Weights of a small transformer language model.
Size: width 96, vocabulary 670, 3.58M parameters.
Architecture: RMSNorm before each block, rotary positions, no biases in attention or MLP, untied embeddings, normalized queries and keys, shifted keys, gated attention, normalized values, value embeddings, hashed n-gram embeddings, an embedding shortcut, learned residual scales, capped logits.
Each number is 128 + 24 x the weight over the matrix's rms, rounded and kept within 0 to 255. Layers, rows and columns count from 0.

# layer 8 attention key, 96x96, rms 0.227, rows 50-63, columns 0-95
[[110 128 102 104 140 105 141 193  90 126 133  95 117  92  92 169 134  95 126 133  97 162 139 153 172 102 126 100 111 188 137  91 150  98 116 122 130 158 130 107 127 177  89 126  83 135  95 122 133 116  75 133 131 114 127 109 140 123 124 165 142 144 113  84 155 130 134 128 159 131 143 121 126 115 164 140 122 136 137 149 154 157  97 149  93 127 113  89 108 131 111  97 123 113 165 162]
 [104 131 149  95 133 140 102 117 101 142 127 149 143 124 110 143 107  99 102  96 141 142 138 117 130  75 134 132 129 167 170 150 153 112 129  94 118 115 173 174 133 160 124 162  98 121 113 124 140  93 199 171 154 119 132  99 156 128 123 128 118 125 137 118 113 106 136 102 107 140 125 111 130 138 113  69 129 126 149 119 129 177  80 114 135 152 152 107 132 134 155 126 127 101 117 132]
 [117 181 153 147 153 106 118 111  58 116 159 132 139 120 109 116 116 155 109 117 147 120 163 144 126 109 138 116 117 131  84  96 169 170 152 116 152 117 147 126  93 117  82 118 121 191 141  84  93 133 168 153 136 140 123  98 149 148 122 117 127  89 144 105 148 111 144 110 123  79 121 108 104 151 144 121 124 125  88 129 131 112 153  96 146 115 161 123 144 143 113 142 141 130 109 119]
 [102 109 129 105 133 142 135  97 112 128 168 137 121 135 137 119 176 113  81 122 105 161 152 115 117 123 135 123 169 141 151 174 113 106 148 145 167 114 102 127  99 144 114 143 148 122 148 141 155  86 131  96  94 119 131 110 152 137 125 139 131 130 127 129 111  98 136 131 116 131  83 142 139  97  84 124 123 115 109 147 128 134 156 106 126 137 124 150  99 145 146 137 156 126 155  93]
 [105 132 163 138 143 132 108 153 178 136  84  82 132 102 102  96 123 159 142 118 109 113 124  92 117 147 127 148 115 134  85  94 106 152 152  95 115 148 137 120 153 137 123  90 137  58 111 138 141 145 140 134 134  98 136  93 143 151 156 159  98 126  92  91 103 157 135 130 129 165 137 151 118 135 140 141 139 114 103 127 110 127 152 142 155 113 163 133 118 145 161 152 129  79 134 117]
 [149 118 119 137 108 109 113 135 180 144 122  96 139 120 139 164 154 139 110 101 136 102 132 141 131 166  79 157 125 127 105 112 158 150 136 129 156 144 113 119 138 126 120 119 121  89 124 141 153 102 152 115 118 122 130 147 142 139 103  82 121  97 128 153 139 115 148  85 152 126 129  86 112  91 137 178 138 169 138 141 149 117 128 143 142 129 125 115 105 113 105  97 102 124 111 120]
 [134 111 133 144 158  84  89 142 117 115 109 163  87 110 152 145 118 154 102 106  70 129 116 102 125 161 138 122  89 109 150 149  81 108 178 104 148 107 138 147 130 102 133 118 113 114 108 146 174 170 113 169 127 130 123 122 101 186 154 149 148 122 154  97 125 166 141 142 102 129 140 109 116  96 121 152 103 180 138 147 131 124 146 132 122 127 103 150 148 139 138 116 146 135 140 128]
 [ 89 101 128 142  98 156 115 139 126 133 120  96 101 131 108 170 133  68 118  87 140 154 152  90 138 149 115 141 127 118 169 169 107  92 107 100 129 134 136 153 116 176 132 101  75 137 135 108 102 135  89 121 126 126 133 108 110 111 154 137 106 139 106 108 158 105 112 111  37 137 100 119 133 145 155 120 127 102 111 163  83 104 181 153 112 175 176 114 159 129 123 171 173 156 177  92]
 [105 146 127 102 125 131 134 174 106 131 120 144 148 148 165  98 169 109  87  94 162 158 116 144 131 144 137 147 122 103 109 176  91 110 128 131 134  93 151 126 137 116 121 123 147 139 141 111 158 125 144 146 197 130 136  95 133 134 123 144 150 124 125 123 167  92 125  93 125 156 161 149  86 131 154 129 151 133 143 114  80 157  71 123 105 133 156 148 113 126 153 146 165 128 134 125]
 [107 149 148 111 130 138 106 144 144 143 158  77  72 132 159 107 146 126 132 154 158  86  70 136 121  95 125 120 169 106 128  97 162 164 137 133 124 110 117 154 140  50 131  95 140 108 135  86 146 168 125 121  80 124 101 113  91 139 143 100 101 173 102 133 128 145 122  72 116  96 152 171 135 111 127 154 166 139 133 121 119  86 145 138 105 115 142  95 107 108 110 114 114 147 141 116]
 [131  88 163 171 135  83 107 111 125 128 139 170 132 143 139 142 135 121 135 131 156 140 145 155 163 121 161  95 110  68 139 166 149 132 189 117 154 171 104 137 147 144 105  98 164 104 151 139 114 113 104 111 105 110  94 103 128 126  94 152 153 105 109 135 128 132 125  93 102 102 100 160 134 116 146 119 135 114 124  99  97 137 145 129 103 104 136 102 114 120 117 127 154 111 143 144]
 [179 128 116 131 143 163  96 117 116 105 105 113 189  69 127 116 116 141 144 127  93 131 124  98 120 106 124 121 121 115 138 121 106 138 121 107  93 142 119  77 109 146 142 133 117 131 108 120  70 135 115  93 132  98 125 146 131 117 115 166 125 107 112 185 149 117  98 186 132 128 126 131 132 108 139 154 119 110  95 125 115 132  97 145 179 141 133 103 113 128 176 120 115 161  75  89]
 [117  97 124 111 128 117 135 111 121 127  95 148 142 140 129 128 124 169 137 138 131 100  70 176 163 139 140 129 147 154 127 111  96 154 145 121 137 126  98 103  87  92 116 131 136  92 103 139  91 131 118  96 160 179 119 117 107 141 106  77 126 134 175 154 135 141 167 147 106 139 147 147 130 114 147 121 106 152 148 114 129 114 170 117 106 180 135 186 140 127 100 107 172 131 152 122]
 [140 116 149 143 110 118 125  97 131 135 170 159 190  84 163 111  96 109 116 142 109  75 134  96 139 151  83 121 130  96 121 148 180 130  87 129  98 158 148  87  99 153 149 111 144 136  80 100 136 114 152  99 118 102 122 161 147 119 148 149 143 168 131 114 148 101 151 165  91 158 157 156 155 116 164 149 123 107 132  92 154 137 139 104 128 150 154 146 137 113 133  86 114 139 143 156]]
# layer 8 attention query, 96x96, rms 0.229, rows 51-63, columns 0-95
[[114 161 126 174 128 111 130  98 161 154 149 175 106 102 158 173 113 101 120 133 150 114 111 151  85 106  82 116 129  81 172 135 150  82 155 142 172 168 105 145 147 154 135 162 108 124 150  92 147  81 145 136 177  95 127 141 112 144 191 133 179 127 122 121 121 128 180 129 142 100 128 173 113 131 115 137 135 156 168 136 121 159 103 115 118 111 118 110 143 111 141 108 125 140 171 103]
 [128 133 115 115 145 101 129 128 132 133  77 141 104 101 149  98 113 146 105 130 148 157 128 138 149  93 122  79 150 126 163 140 149 146 131 114  94 165 128 169 155 107 146  99 135 111 110  81 137 124 122 134 140 117 114 145  98 131 147 112  59 149 123 170 107 108 107 139 127 158 127 145  79 119 154  95 101 139 106  95 155 110 145 172 132 141 116 154 118 151 117 101  86 120 159 109]
 [132 132 110 136  98 133 121 118 128 122 130 133 101 119 165 136 148 195 124 144 117 104  84 148 116 149  91 132 110 107 158 148 114 161  85 120 139 149 162 107 144  81 165 145 114 129  95 133 142  93 102 117 155 120 115 157  62 128 132 153  93 130 137 126 130 120 127 152 139 100 126 122 126 112 144 115 118 127 159  99 115 139 165  76  76 112 133 115 150 139 112 157 148 144 136 165]
 [103  92  97  71  94 106 114 159 126  93  85 133 183 166 139 136 122 102 100  93 167 166 129 131 153 126 112 133 129 124 154 104 139  93 127 114 186 102 168  98 125 116 147 145  96 138 117 126  97 138 127 128 129 125 176 167  84 115 114 105 158 111 150 119 121 115  96 101 149 109 133 145 112 106 140 142  99 156 138 146 138 144  76 156 104 135 128 132 103 134 154 125 136 111 163 117]
 [176 132 131 124 121 123 143 119 128 103 142  79 187 136 131 126 163 160 133 106  73 170 118 147 111 143  54 126 100 149  99 124 132  94 117 106  90 126 109 121 146 121  96  98 144 147 113 112  66  98 156 104 122 101 149 146 111 122 162 105 135 107 148 101 106 148 122 135  88 143 122 124 154 127 157  89 166  96 155  77 125 120  92 105 119 104  88 138  95 100 170  84 151 154 160 138]
 [ 70 126 132 127 102 136  97 108 128 136 122 109 109 162 131 113 110 130 135 116 152 104 152 128 109 152 173 145 137 122 129 128  89  88 144  94 132  92 146 156  86 122  80 151 125 131 150 112 132 114  91 117  89 148 119 116 161 130 153 124  97 133 152 157  58 112 158  81 133 110 119 130 189 116  95 103 152  98 107 147 153 123 141 175 107 122 124 116 155 115 147 146 104 103 190 164]
 [128 158 144 115 130 133 102 132 126 123 118 156 153 148 142  98 107 101 115 129  83 118 110 115 102 148 113 138 115 143 105 147 130 133 149 121 105 115 152 111 142 102 112  97 136 127 153 162 136  89 162 143 154  97 161 149 165 131 145 107 158 119 126  95  77  91 182  90 150 142 147 156  96 143 120 136 122 149 133 122 106 138  92 146 150 140 106 168 158 131 124 110 121 137  92 119]
 [136  76 170 160 123  56 134  99 103 129 106 131 147 121 134 171 137 155 119 109 137 157 147 145 169  99 180 133 124  89 109 109 129 127  85 154 136 121  93 139 159 137 113 124 145  70 150  97 106 138  68 166 105 156 116 125 112 128 123 140 106 134 163 134 125 133 146 135 116  63  98 121 142 178 120 106 148 157 120 118 140 144 162 131 140 112  90 105 136 104 116 126 140 108 144 123]
 [136 129 127  91  96 128 122 125 118 160 133 107 133 102 109 140 111 177 152  71 136 157 153 123 125 145 169 129 148 110 129 132 103  76  99 141 128 129 140 103 151  97 113 112 109 133 101 170 111 146 136 173 116 141 131 156  92 135 129 135  57 136 127 100 103 189 143 139 111 106 101 102 160  79 126 145  97 110 152  90 103 137  82 212 144 131 106 168 127 171  99 158 132 122  75 114]
 [149 154 185 124 131 148 152 134 118 148 154 140 132 132 154 150 127 124 103 110 128 116 140 116 108 120 110 141 133 141 133 118 120 143 111 173 126 126 189 108 113  92  90  71 129 147 120 127 110 111 132 141  80 100  91 158 127 130 125 193 145 170 120 102 128 170 134 165  96 125 135 126 108 156 126 136 138  78 115 110 138 128 110  80 123 148 130 129 138 167 140 165 173 112  90 132]
 [ 80 144 163 155 122 113 153 123 104 146 136  95 132 102 142 139 127 137 102 121 124 116 125  67  92 158 172 123 206  98  70 111 119 130 120 135 153 115 127  90 127 123  67 124 133 109 163 135 107 159 145  95 122 131 174 123 134 131 114 170  68 101 105 145  86  80 142 143 156 134 146 147 121 115 110 116 169 145 149 113  92 137 154 150 121  98 162 159 134 127 107 137 147 138 117 112]
 [161 173 174 103 157 102 155 155 172 148 143 107 166 111 144 116 126 169 116 135 172 150 142 136  95 125 131 148 102 149 115 141 112 153 111 129 149 127 113 132 128 127 148  88 103 148 150 129 116 108 118 158 137 118 148 160 153  90  77 137 125 132 124 137 112 107 126 139 167 132 135 101 113 100 143 156 140 120 104 140 104 110 166 138 127 147 166 127 140  91 152 148 125  99  99 110]
 [156 103 118 128 150 146 109 180 139 123 146 138  97 117 126 131 184 156 110 150 135  91 129 141 135 153 139 109 161 169 105 139 113 138 123 157 158 118 181 163 133  93 122 161 132 110 174 137 177 103 145 138 112 121 157 135 130 173 137 149 158  98 129 138 147 136 102 156  88 139 130 163 102 126 105 131 173 177 132 111 113 146 155 156 151 115 144 116 107 108 126 105 165 119 114 135]]
# layer 8 attention value, 96x96, rms 0.257, rows 32-54, columns 0-95
[[144 141 107 110 136 110 142 161 127 152  87  93 134 123 135 136 101 123 108 122 103 131 133 148 118 107 131 133 105 144 102 140 131 129 132 135  90 161 119 105 155 123 191 130 148 105 157 140 111 104 166 167 106 114 145 148 128 148 145  92 155 101 101 115 134 131 106 119 132 149 117 115 113 138  86 127 134 112 113  98 136 153 148 114 125 144 128 171 130  83  99 121 193  76 170 151]
 [123 152 155 151 132  84 163 142 136 119 105 118 150 130 125  93 133 129 110 140  94 119 137 115 119 114 123 100 135 138 128 116 114 121 111 116 112 144 137 171 125 106 132 146 142 135 125 113 113 114 102 153 164 143 145 116 173 110 106 143 138 139 123 132 112 151 137 133 114 108 112 133 187  91 133 149 159 136 121 114 131 144  97 128 159 157 196  98 128 122 129 164  85 118  86 149]
 [161 142 132 134 120 135 173 131 161 131 135  99 151 128 131 131 144  97 112 166 105  80 143 103 133 143 139 119 123  84 122 131 125 111 127 139 134 157 139 149 125 115 126 110 172 174  87 113 116 121  94 115 133 120 139 157 113 116  77 147 109 137 147 137 128 135 145 132 103 131 108 151 115 167 114 113 165 124 116 151 164 118  93 139 144 165 121 157 132 144 143 140 162 147 104 124]
 [159 136 145 112 167 144 144 133 138 117 138 124 122 144 122  94 124 122 103  89 153 125 131 127 118 190 131 159 103 131 139 128 122 107 104 170 154 170 105 125 147 169 127 166 137 113  99 124 127 114 143 138  82 103 122 133 131  86 126 133 131 113 111 137 116 143 151 151 108 155 104 134 109 109 110 117  99 175 182 108 167  93 128  91 114 138 108 105 139 182 118  83 112 126 143 144]
 [154 108 122 137 118 102 120 104 136 117  79 131 138 180 126  98 106 121 121  99 160 117 130 141 162 115 151 115 110 128 144 113  60 141 142 117  85  97 122 129 153 106 124 139 195 140 162 120 112 101 140 124  99 170 175 159 110 104 143 130 182 123  99 134 133  97 122 156 104 163 109  89 162 158 151 127 128 138 139 110  93 119 141 106 134 102  77 104 119 126  92 149 142 137 151 116]
 [131 146 104 121  98 123 148 175 130 155 135 126 109 114  97 128 133 148 107  99 149 128 174 140 140 136 178 148 152 124  96 166 148 131 170  86 134 134 118 130 111 150 136 145 113 154 134 124 150  98 124 157 112 131 184 151 162 113  78 127 162 165 131 113 136 108 153  98 152 166 137 120 127 122 119 138 147 149 133 134 115 120 134  93 112 110 123 113 139 138 158 137 125 158 111 157]
 [151  76 151 148  87 126 120 136 163 132 130  85 137  79 143 121 133 150 117 101 119 102 122 145 135 131  94  98 132 169 162 129 116 177 159 145 159 110 154 102 116 134 109 101 162 139 125 172 137 134 134 147 117 111 141 150 123 155 147 139 131 125 125 112 137 139 121 124 112 109 124 134 136 124 106 128 124 100 130 151 128 123 103 153 128 108 129 150 142  93 123 130 112 137 100 116]
 [ 73 119 136 128 118 101 105  73 143 134 164 134 129 132 149 127 129  89 123 129 115 165 129 116 112 133 140 146 142 148 147 139 142 143 156 112 150 134  73 118 133 158 141 126 149  92 102 127 158 111 102 153 132 153 105 116 147 158 137  91  50 153 138 139 106 174 173  91 106  94 109 118  91  93 108 106 139  81 106 129 119 150 152 128  83 103 116 136 118 116 156  88 103 135 105 137]
 [133  93 117 132 154 113 133 152 135  98 133 100 146 149 192 106  88 139 109  54 105 108 118 132 120 137 113 146 118  98 144 148 141  97 110 116  92 142 120 116 123 140 140 152 139 130 185 112 108 117 147 177 121 147 152 122 154 134 133 123 149 114 145 110 146 120 135 125 165  95 126 108 145 138 121  77 139 107 149  93 113 125 108 131 129  98 124 143 135 129 114  99 135 149 137 183]
 [123 104 131 162 157 165  94 113 128 114 128 120 123 139 125 107 102 135 104 104 108  80 150 111  67 109 163 155 135 130 105 145 104 158  96 107 149  90 114 141 104 128 113 136 132 131 120 132 135 157 152 125 156 114 181 148 102 159 135 137 139 140 125 139 147 126 151 131 154 108 115 126  96 137 107 120 105  93 110  48 129 133 108 124 133 117 127  85 123 195 163 128 129 166  95 171]
 [117 126 121 158 145 143 159 111 114  80 142 154 138 147 132 143 107 127  87 117 117 139 149 151 134  91 131 127 138 125 127 116 120 144  71 122 138  65 123  91 124 131 103 131 132  82 162 143 106 158 157 128 129 105  82 107 155 134 103 129 119 126 132  99 141 118 111 132 124 131 151 105 115 159 130 151 127 134 121 167 171  80 162 103 138 131 129 141 158 124 177 166 176 112  95 113]
 [109 129 141 155 131 101 137  98 136  94 105 100 136 119 120 122 165 156 157 135 162  87 121  87 142 138 152 161 121 117 127 115  88 127 132 119 121 108 123 129 157 127 131 129 133 119 156 159 118 149 121 104 101 132 147  55 153  84 111 107 129 114 127 116 135 113 126 121 132 133 152 146 119 110  89 106 115  89 142 134 133 128 136 126 118 118 102 117 124 110  53 150 104  92 160 152]
 [115  86 105 150 125 121 150 145 111 132 138 144 139  74  85 117 121 178 121 128 135  96 143 108 148 134 153 130 106 108 151 159 129 135 145 110 130 161 142 155 143  83 127 160 137 109 156 115 144 125 158 125 133 100 125 152 103 133 158 105 167 167 136 103 140 131 147 139 114 121 145 114 150 126 142 132 135 100 110 117 138 102 119 153 128 129 179 168 115 164 133 123 110 130 121 153]
 [133 117 124 159 164  91  70 142 156 118 146 105 143 117 142 105 104 152 116 167  97  87 130 120  94 134 152 103 117 156 146 147 143  76 114 118 133  82 149 104 125 138 102 111  94 127  67 123 148 160  67 128 124  97 124 110 143 113 150 117 102 124 170 126 181 134 167 115 131 121 142 163 116 119 149 142 155 143 112 116 115 135 115 154 147 149 112 131 104 188 147 155 116  96 128 116]
 [150 156  96 112 171 156 139 110 136 148 142 124 153 109  80 153 108  98 143 144 107 140 101 142 134 118 118 144  97  95 122 139 155  76 142 143 133 102 129 118 116 156 157 120 127  93 132 135 109 119 113 115 130 133 119 127 100 132 151  90 135 173 136 125 109 131 153  84  98 106 143  88 159 135 130 125 105 153  95 161 146 167 152 151 118 146  82 120 142 123 132 140 117 144 150  92]
 [118 136 155 116 167 121 122 167 116  87 141 175 144 117 118 104 148 159 148 151  89 124 142 113 158 123 118 116 111 168 115 149 123 146 114 102 109 110 114 117 156 156 179 121 126 119 110 107 132 106 148 109 117 148  99  88 138 165 125 121 115  90 128 121 175 100 152  79 122 114 153 146 137 132 146 139 126  96 109 150 107 132 123 163 121  86 133 121  83 139  97 120  88 150 130 110]
 [147 146 121 151  97 121  90 109 138 128 133 125 140 132 175 125 120 178 129  95 127 147 121 152 130 104 114 116 127 155 160 112  95 109 148 102 152  97 105 140  99 137 133 119 120 120 156 119 178 142 138 107 156 116 152  97 125 102 129 137 124 136 101 107 172 177 149 129 108 134 129  98 111 138 140 153 154 129 161 168 104 119 105 152 129 135 133 108 120 189 130 122 143 152 134  84]
 [131 136 119 123 113  98 131 103 113 167 123 131 127 161 109 143 107 124 116 151 114 143 168 103 142  80 128 129 147  96 138 118 138  96 126  91 134 124 143 157 107 114 145 139 121 124 154 140 111  98 124 109  93  92 137 104  89 121 104 159 110 110 133 130 123 124  91 144 139  94 116 147 110 139 142 130 165 124 109  95 109 155 120 118 152 121 108 145 100 153 163 127 122 119 141 110]
 [119 110 118 122 130 125 142 123 152 150 107 128 128 130 146 118 140 170  84 130 103 107 131 116 156 174 124 117 107 157 145 125 159 130 112 142 136 114 142 137 132 120 120 131  74 108 126 115 133 149 145 111 125 124 121 134 135 122 167 163 112 123 113  98 126 125 157 128 114 119 112 154  99 102 114  98 134  98 174 135 137 139 146 130 108 113 150  86 150 157 116 146 138 127 128 103]
 [ 97 131 109  96 101 109 143 108 110  97 123 140 112 163 137 115 134 133 125 165 149 116 164 156 121 148 121 115 103 119 124 158 151 120 121 123 124 162 139 152 112 114 169 108 104 101 124 154 126 110 131 133 148 119 131 153 108 103  94 110 137  98 156 148  96 110 157 161 120 123 131 106 120 136 114 147 110 110 112 120 113 164 117 125 146 125 108 114  99 132 118 105 106 127 105 116]
 [109 142 131 164 111 159 104 114 101 103 141 135 122 147 151 126 123 128 141 136 137 137  92 105 151 128 171 135 157 125 109 113 136 126 102 138 129 135 125 142 137  91 130 140 173 144 146 176 129 155  86  61  87 105 120 130 183 118  89 137 131 117 124 133 138 144 135 112 117 119  78 130 144 101 126 107 142 113 130 144 129 136 142 121 136 111 161 129 117 171 119 136 141 141 117 155]
 [192 140 107 131 161  88 121 118 128 166 113 148 106 100 140 157 129 100 143  80 130 124  90 124 153  95 127 112 109 155 167  84 131 141 144 140 112 146 144  87  84 150 124 164 103  88 102 127 118 135 120 130 155 153 124 129 133 171 149 141 142 154 113 105 119 105 142 141 122 112 164 153  97 128 118 138 119 211 130  99  94 116 141 102 151 126 147 103 127 133 126 119 127 105 131 169]
 [141 141 112 150 120 130 118 104 153 157 121 125 114 144 111 148 156 131 122 142 122 103 106 122 133 150 171  93 144 129 136 110  94 112 122 131 124 115 120 110 124 133 116 116 128 163 112 152 131  91  90 122 150 126 132 123 123 170 115  17 115  79 134 150 124 135 134 111 155 101 101 110 128 127 135 159  91 123 113 147  90 139 105 123 148 100 112 122  83 119 146 129 129  90 104 156]]
# layer 8 attention output (transposed), 96x96, rms 0.335, rows 32-53, columns 0-95
[[156 168  91 136 165 113 155 176 122 134 156 108 156 128 112 138 128 135  83 115 100 112 134 154 150 123 120 102 110 145  93 120 138 140 113 113  53 142 144 131 146  90 142 157 112 101 140 108 128  47 135 126 122 117 127 133 176 117 150 119 125 161 165 144 140 113 139 147 132 151 113 111 111 135 134 142  86 146 145 127 113 139 134 148 128 155 139 151 122 114 126 176 143 105 134 178]
 [104 142 172 141 148 104 129 102  83 123 107 152  89 101 149  99 111 116 141 157  94 109  99 139 132 126 151  91  98 152 122 113 111 150 151 121 125 111 102 167 142 117 119 145 107 139 144 137 126 131 135 125 163 135 106 158 156 122 146 112 106 120 127 148 107  86 132 142 137 158 145 149 167  86 174 135 158 158 139  90 132 142 155 134 144 135 148 209 119 105 130 149 108 125 112 151]
 [113 139 131 130 114 155 151 130 146 132 118 124 128 129 124 163 112  98 118 116  96 125 113 148 143 119  87 156 125  98 102 105 113 141 141 110 142 160 151 169  89 113 149 118 137 173 121 127 119 115 103  90 138 122 151 175 111 148 126  96 160 128 109 128 104 126 112 120 117 160 125 155 134 153 119 118 148 166 123 147 154 155  78 124 152 158 109 131 136  80  94 104 162 186 135 118]
 [127 135 136  83 136 177  98 120 161 140 125 126 137  89 143 153 158  89 125 126 108 148 143 122 139 153  80 145  85 150 159 134 132 147 138 144 124 166 138 123  44 134 137 134 127  96 117 128 137  79 127 128 158 116  96 100 158 105 128 109 144  99 144  91 118 131 144 119 133 117  87 133 174 112 123 109 122  90 145 147 100 129 144 127 112 149 114 151 117  95 145  85 132 150 135 159]
 [125 152  95  67 117  97 119 130 185 128 145 129 121 106 129  94 106 107 123 133 136 107 172 156 131 146 172 123 107 150 154 127  69 105 145 103 128  65 157 161 133  99 130 134 157 106 171 105 137 120 177 121 138 185  91 155 207 114 175 177 144 106 128 153 127 143 126 154 122 134 121 104 128 125 107 120 152 136  80 115 111 170 147 169 146 114 161 168 118 164 143 159 131 112 145 138]
 [121 112  61 110 107 142 171 153 148 122 164 152 125 121 124 142 148 168 131 109  79 131 138  99 125 143  96 134 133 138 100 188 125 117 109 124 126 103 119 139 127 133 117 103 135 146  92 143 129 128 110 131 166 136 158 110 185 113 100  89 152 132 189 104 119 147 142 122 135 142  98 152 147 124 118 146 134 117 114  90 127 112 116 163 158 124 137 120 121 122 142 109  95 117 118 120]
 [115 136 159 130 138 128 103 161 138 114 108 113 152  94 123 120 115 144 137 127  93 118 112 142 149 127 147 131 162 144 123  64  72 122 152 119 153 143 125 107 106  99 149 113 146 126 135 157 138 109 131 111 103 131 156 136 167 145 172 142 140 104 129 172 149 107 133 157 111 170 156 138  97 135 137 151 136 121 119 111 123 152 100 161 118 101 163 154 138 121  95  99 135 159 116 133]
 [148 128 143 203 122  84  93 133 119 120 114 115 143 153 138 122 133 108 139 130 105 148  82 149 152 109 122 142 155 121 179 164 141 133 140 107 114 150 101  85 164 130 138 107 126 118  87 131 152 129  76 191 135 134 135 122  82 128 117 136  68 157 113 117 100 137 128 129  92 103 129 149 151  79 154 122 134  45 158  88  80 120 123 112  94 126 120 121 132 133 131 135 141 158  84 125]
 [118 114 102 193 147 128  66 119 135 118 123 167 163 131 166 123  91 139 142  91  77  89 137 130 104 127 134  88 124 165  92 160 108  99 141 140  75  78 134 120 146  86  49 126 111 106 173 110  93  97 144 150 126 131 143 111 182  97 143 129  91 138 133  94 102 146 159 114 143 116 100 118 190 107 103 135 148 115 129 153  92 121 112 115 131 144 150 145  93 132 163 116 126  81 130 127]
 [132 125 125 194 155 183  92  97 130 127 173 125 116 145 162 106 162 152 125 153  74 105 121  74 123  96 127 112 139 104 137 165 110 118 126 128 151  74 122 150 148 131  93 135 124  85 122  84 109 155 122 109 128 193 159 142 164 132 143 100  96  77 114 153 116 144 133 133 128 116 101 133 133 161 124 115 134  94 132 113 117  91 124 128 129 115 155  81 135 141 129 129 134 113 117 137]
 [149 130 104 118 142 109 146 167 104 156 131 160 126 135 133 134 124 141 113 114 100 169 141 136 165 115 109 112 165 117 159 161  92 117 117 126 152 143  97 125  89 146 110  85 137  23 101 131 128 153 131 134 105 128 146 139 127 129  82 151 152 124 105  98 112 119 104 142 164 129 151 109 110 127 106 102 121 143 104 150 152  93  96 110 137 122 130 112 116 140 136 111 139 121 133 136]
 [115 140 199 127 127 138 103 133  96  99 123 127 142 105 140 120 136 124 138 144 168 103 128 115 142 127 140 113 124 119 140 153  96 129 123 111 105 122 150  93 129 118 117 103 127 112 141 156 120 128 126 153 100 124 107 105 130  93  80 123 157 121 118 146 108 151 140 102 176 114 105 111  86 145 128 168 142  94 133 135 124 122 154  99 130 139 140 121 130 160 104 179 144 110 122 110]
 [104 122 102 103 117 167 143 118 126 105 145 124 145  93 107  98 163 143 130 131  93 122 123 129  83 175  99 121  81 109 120 149 121 126 121 106 138 147 123 146 158 114 120 175 124 115 137 127 144 115 137 124 130  98 129 183 146 164 147 129 122 119 133 147 149 153 149 135 151 118 126 121 123 112 129 128 123 131 123 106 160 121 150 168 146 122 165 126 137 130 104  86 110 170 121 167]
 [ 99 130 152 121 135 148  83 120 112 124 124 164 138 159 140 121 120 153 100 135  97  83 165 104  95 114 151 145 118  63 133 131 138 101 144 143 145 123 124 160 105 180  95 163 137 138 107 116 127 123 148 163 125 164 163 156 121 159 148 149 139 115 137 151  90  85 156 114 137 120 173 168 107 122  97 141 136 113 131  98 120 135 135 135 124  93 128 116 103 119 152 141 113 159 151  87]
 [150 124  91 121 109 143 138  99 121 133 114 134  84 155 113 181 101 129  98 125 164 138 133 153 136  96 139 107 106  86 118 151 150 139 100 126 139 130 102 101 124 116 134 134 148 152 132 180  90 157 103 145 102 118 170 135  93 132 153 118 106 135 140 114  71 121 131  90  97 142 107 121 149 110 127 132 123 109 104 168 139 123 123  44 126 188  92 128 176 110 125 150 156 100 133 117]
 [ 94 149 148 105 171 135  97 127 123 114 129 137 159 119 122 114 117 140 114 143 112  98 163  95 132 135 146  94 141 143 120 162 182 158 167 109 126  39 102 123 113 118 129 147 129 102 125 128 123 166 144 129 134 172 140 103 121 125 174 122 113 134 152 159 141 112 170  98 158 145 135 138 145 160 115 122 114 107 111 148 109 117 111  88 146 118 169 107 116 111 124  84 101 115 124 105]
 [125 118 121 162 122 130  98 110 176 110 100 181 118  91 100 149 122 121 123 152 122 121 156 171 127  97 137  67 156 112 141 165 102 128 141 114 178 157 118 111 124 117 117 129 120 130 130 131 132 149 133 135 158 145 113 119 148 149 102 142 151 152 108  98 157 141 156 115 142 125 111 140  98 118 142 118 109 109 113 161  84 117 145 141 185  58 143 103 133 174 142 122 159 116 109  93]
 [128 139 126 141 133  98 132 127  93 106 130 128 119 135 109 141 144 108 130 168 128 141 136 117 146 125  96 125 123  87 109 107 104 111  82  69 115 129 128 113 158 133 128 152 124 166 115 134 125 110 149 119 113  98 135 155 151  90 104 162 118 138 122  82 143 130 142 114 123 116  69 112  96 130 117 115 116 109 131 134 113 142 146 165 157 120 108 150 108 147 152 123 125 137 135 113]
 [136 122 129 135 116 171 117 113 144 143 134 122 162 103 124 114 148 161 136 180  75 115  96 131 150 124  88 135 117 158 123 138 163 107 154 138 132  82 137  96 112 116 107 111 104  94 113 123 143 145 178 129 151 147 150 141  80 110 145 153 122 121 119 115 116 117 176 144 108 117 136 115 129 104 121  82 152  91 156 117 138 148 139 129 146 109 156 133 110 117  87 152 144 142 134 124]
 [122 136 143 125  88 109 164  98  92 136 159 177  92 132 170 148 169 155 133 131 157 113 136 153 128 117 117 134 145 118 135 120 151 128 145 155 121 161 149 151 123 134 101 155 124 165 146  80 128  99 116 165 142 131 126 110 128 106 112  89 115 135 151 152 122 155 134 143 115  86 122 115 134 108 120 116 128 118 129 133 131 150 136 133 121 134 126  79 114 127 114 135 140 101 153 139]
 [147 133 159 118 139  94  95 146 145 111 121 143 116 130 138 157 122  99 112 111 173 131  83 134 136 123 131 118 111 139 176 127 110 127 160 121 161 133 167 122 111  83 118 128 116 118 124 170 154 142 129 122 166  88  87 108 131 134 100 169 134 118 140 113 107 141 143 136 134 110 110 128  87 121 149  87  92 148 114 118 139 155 151 111 105 115 109 131 143 140 117 142 149 135 113 157]
 [144 114 127 119 124  95 101  78 146 148 117 110 129 126 123 161 147 125 123 133 154 139  99 121 118 133 163 142 133  99 141 101 130 118 119  89 151 106 115 130 151 114 139 168 132 136 132 128 102 153  76 117 143 130 114 157 101 112  93 131  97 181 163 135 118 113 112 145 134 128 140 109 176 104 119 128 151 120 143 150 142 132 139 113 144 101 161 167 125 140 137 156 117 101 168 136]]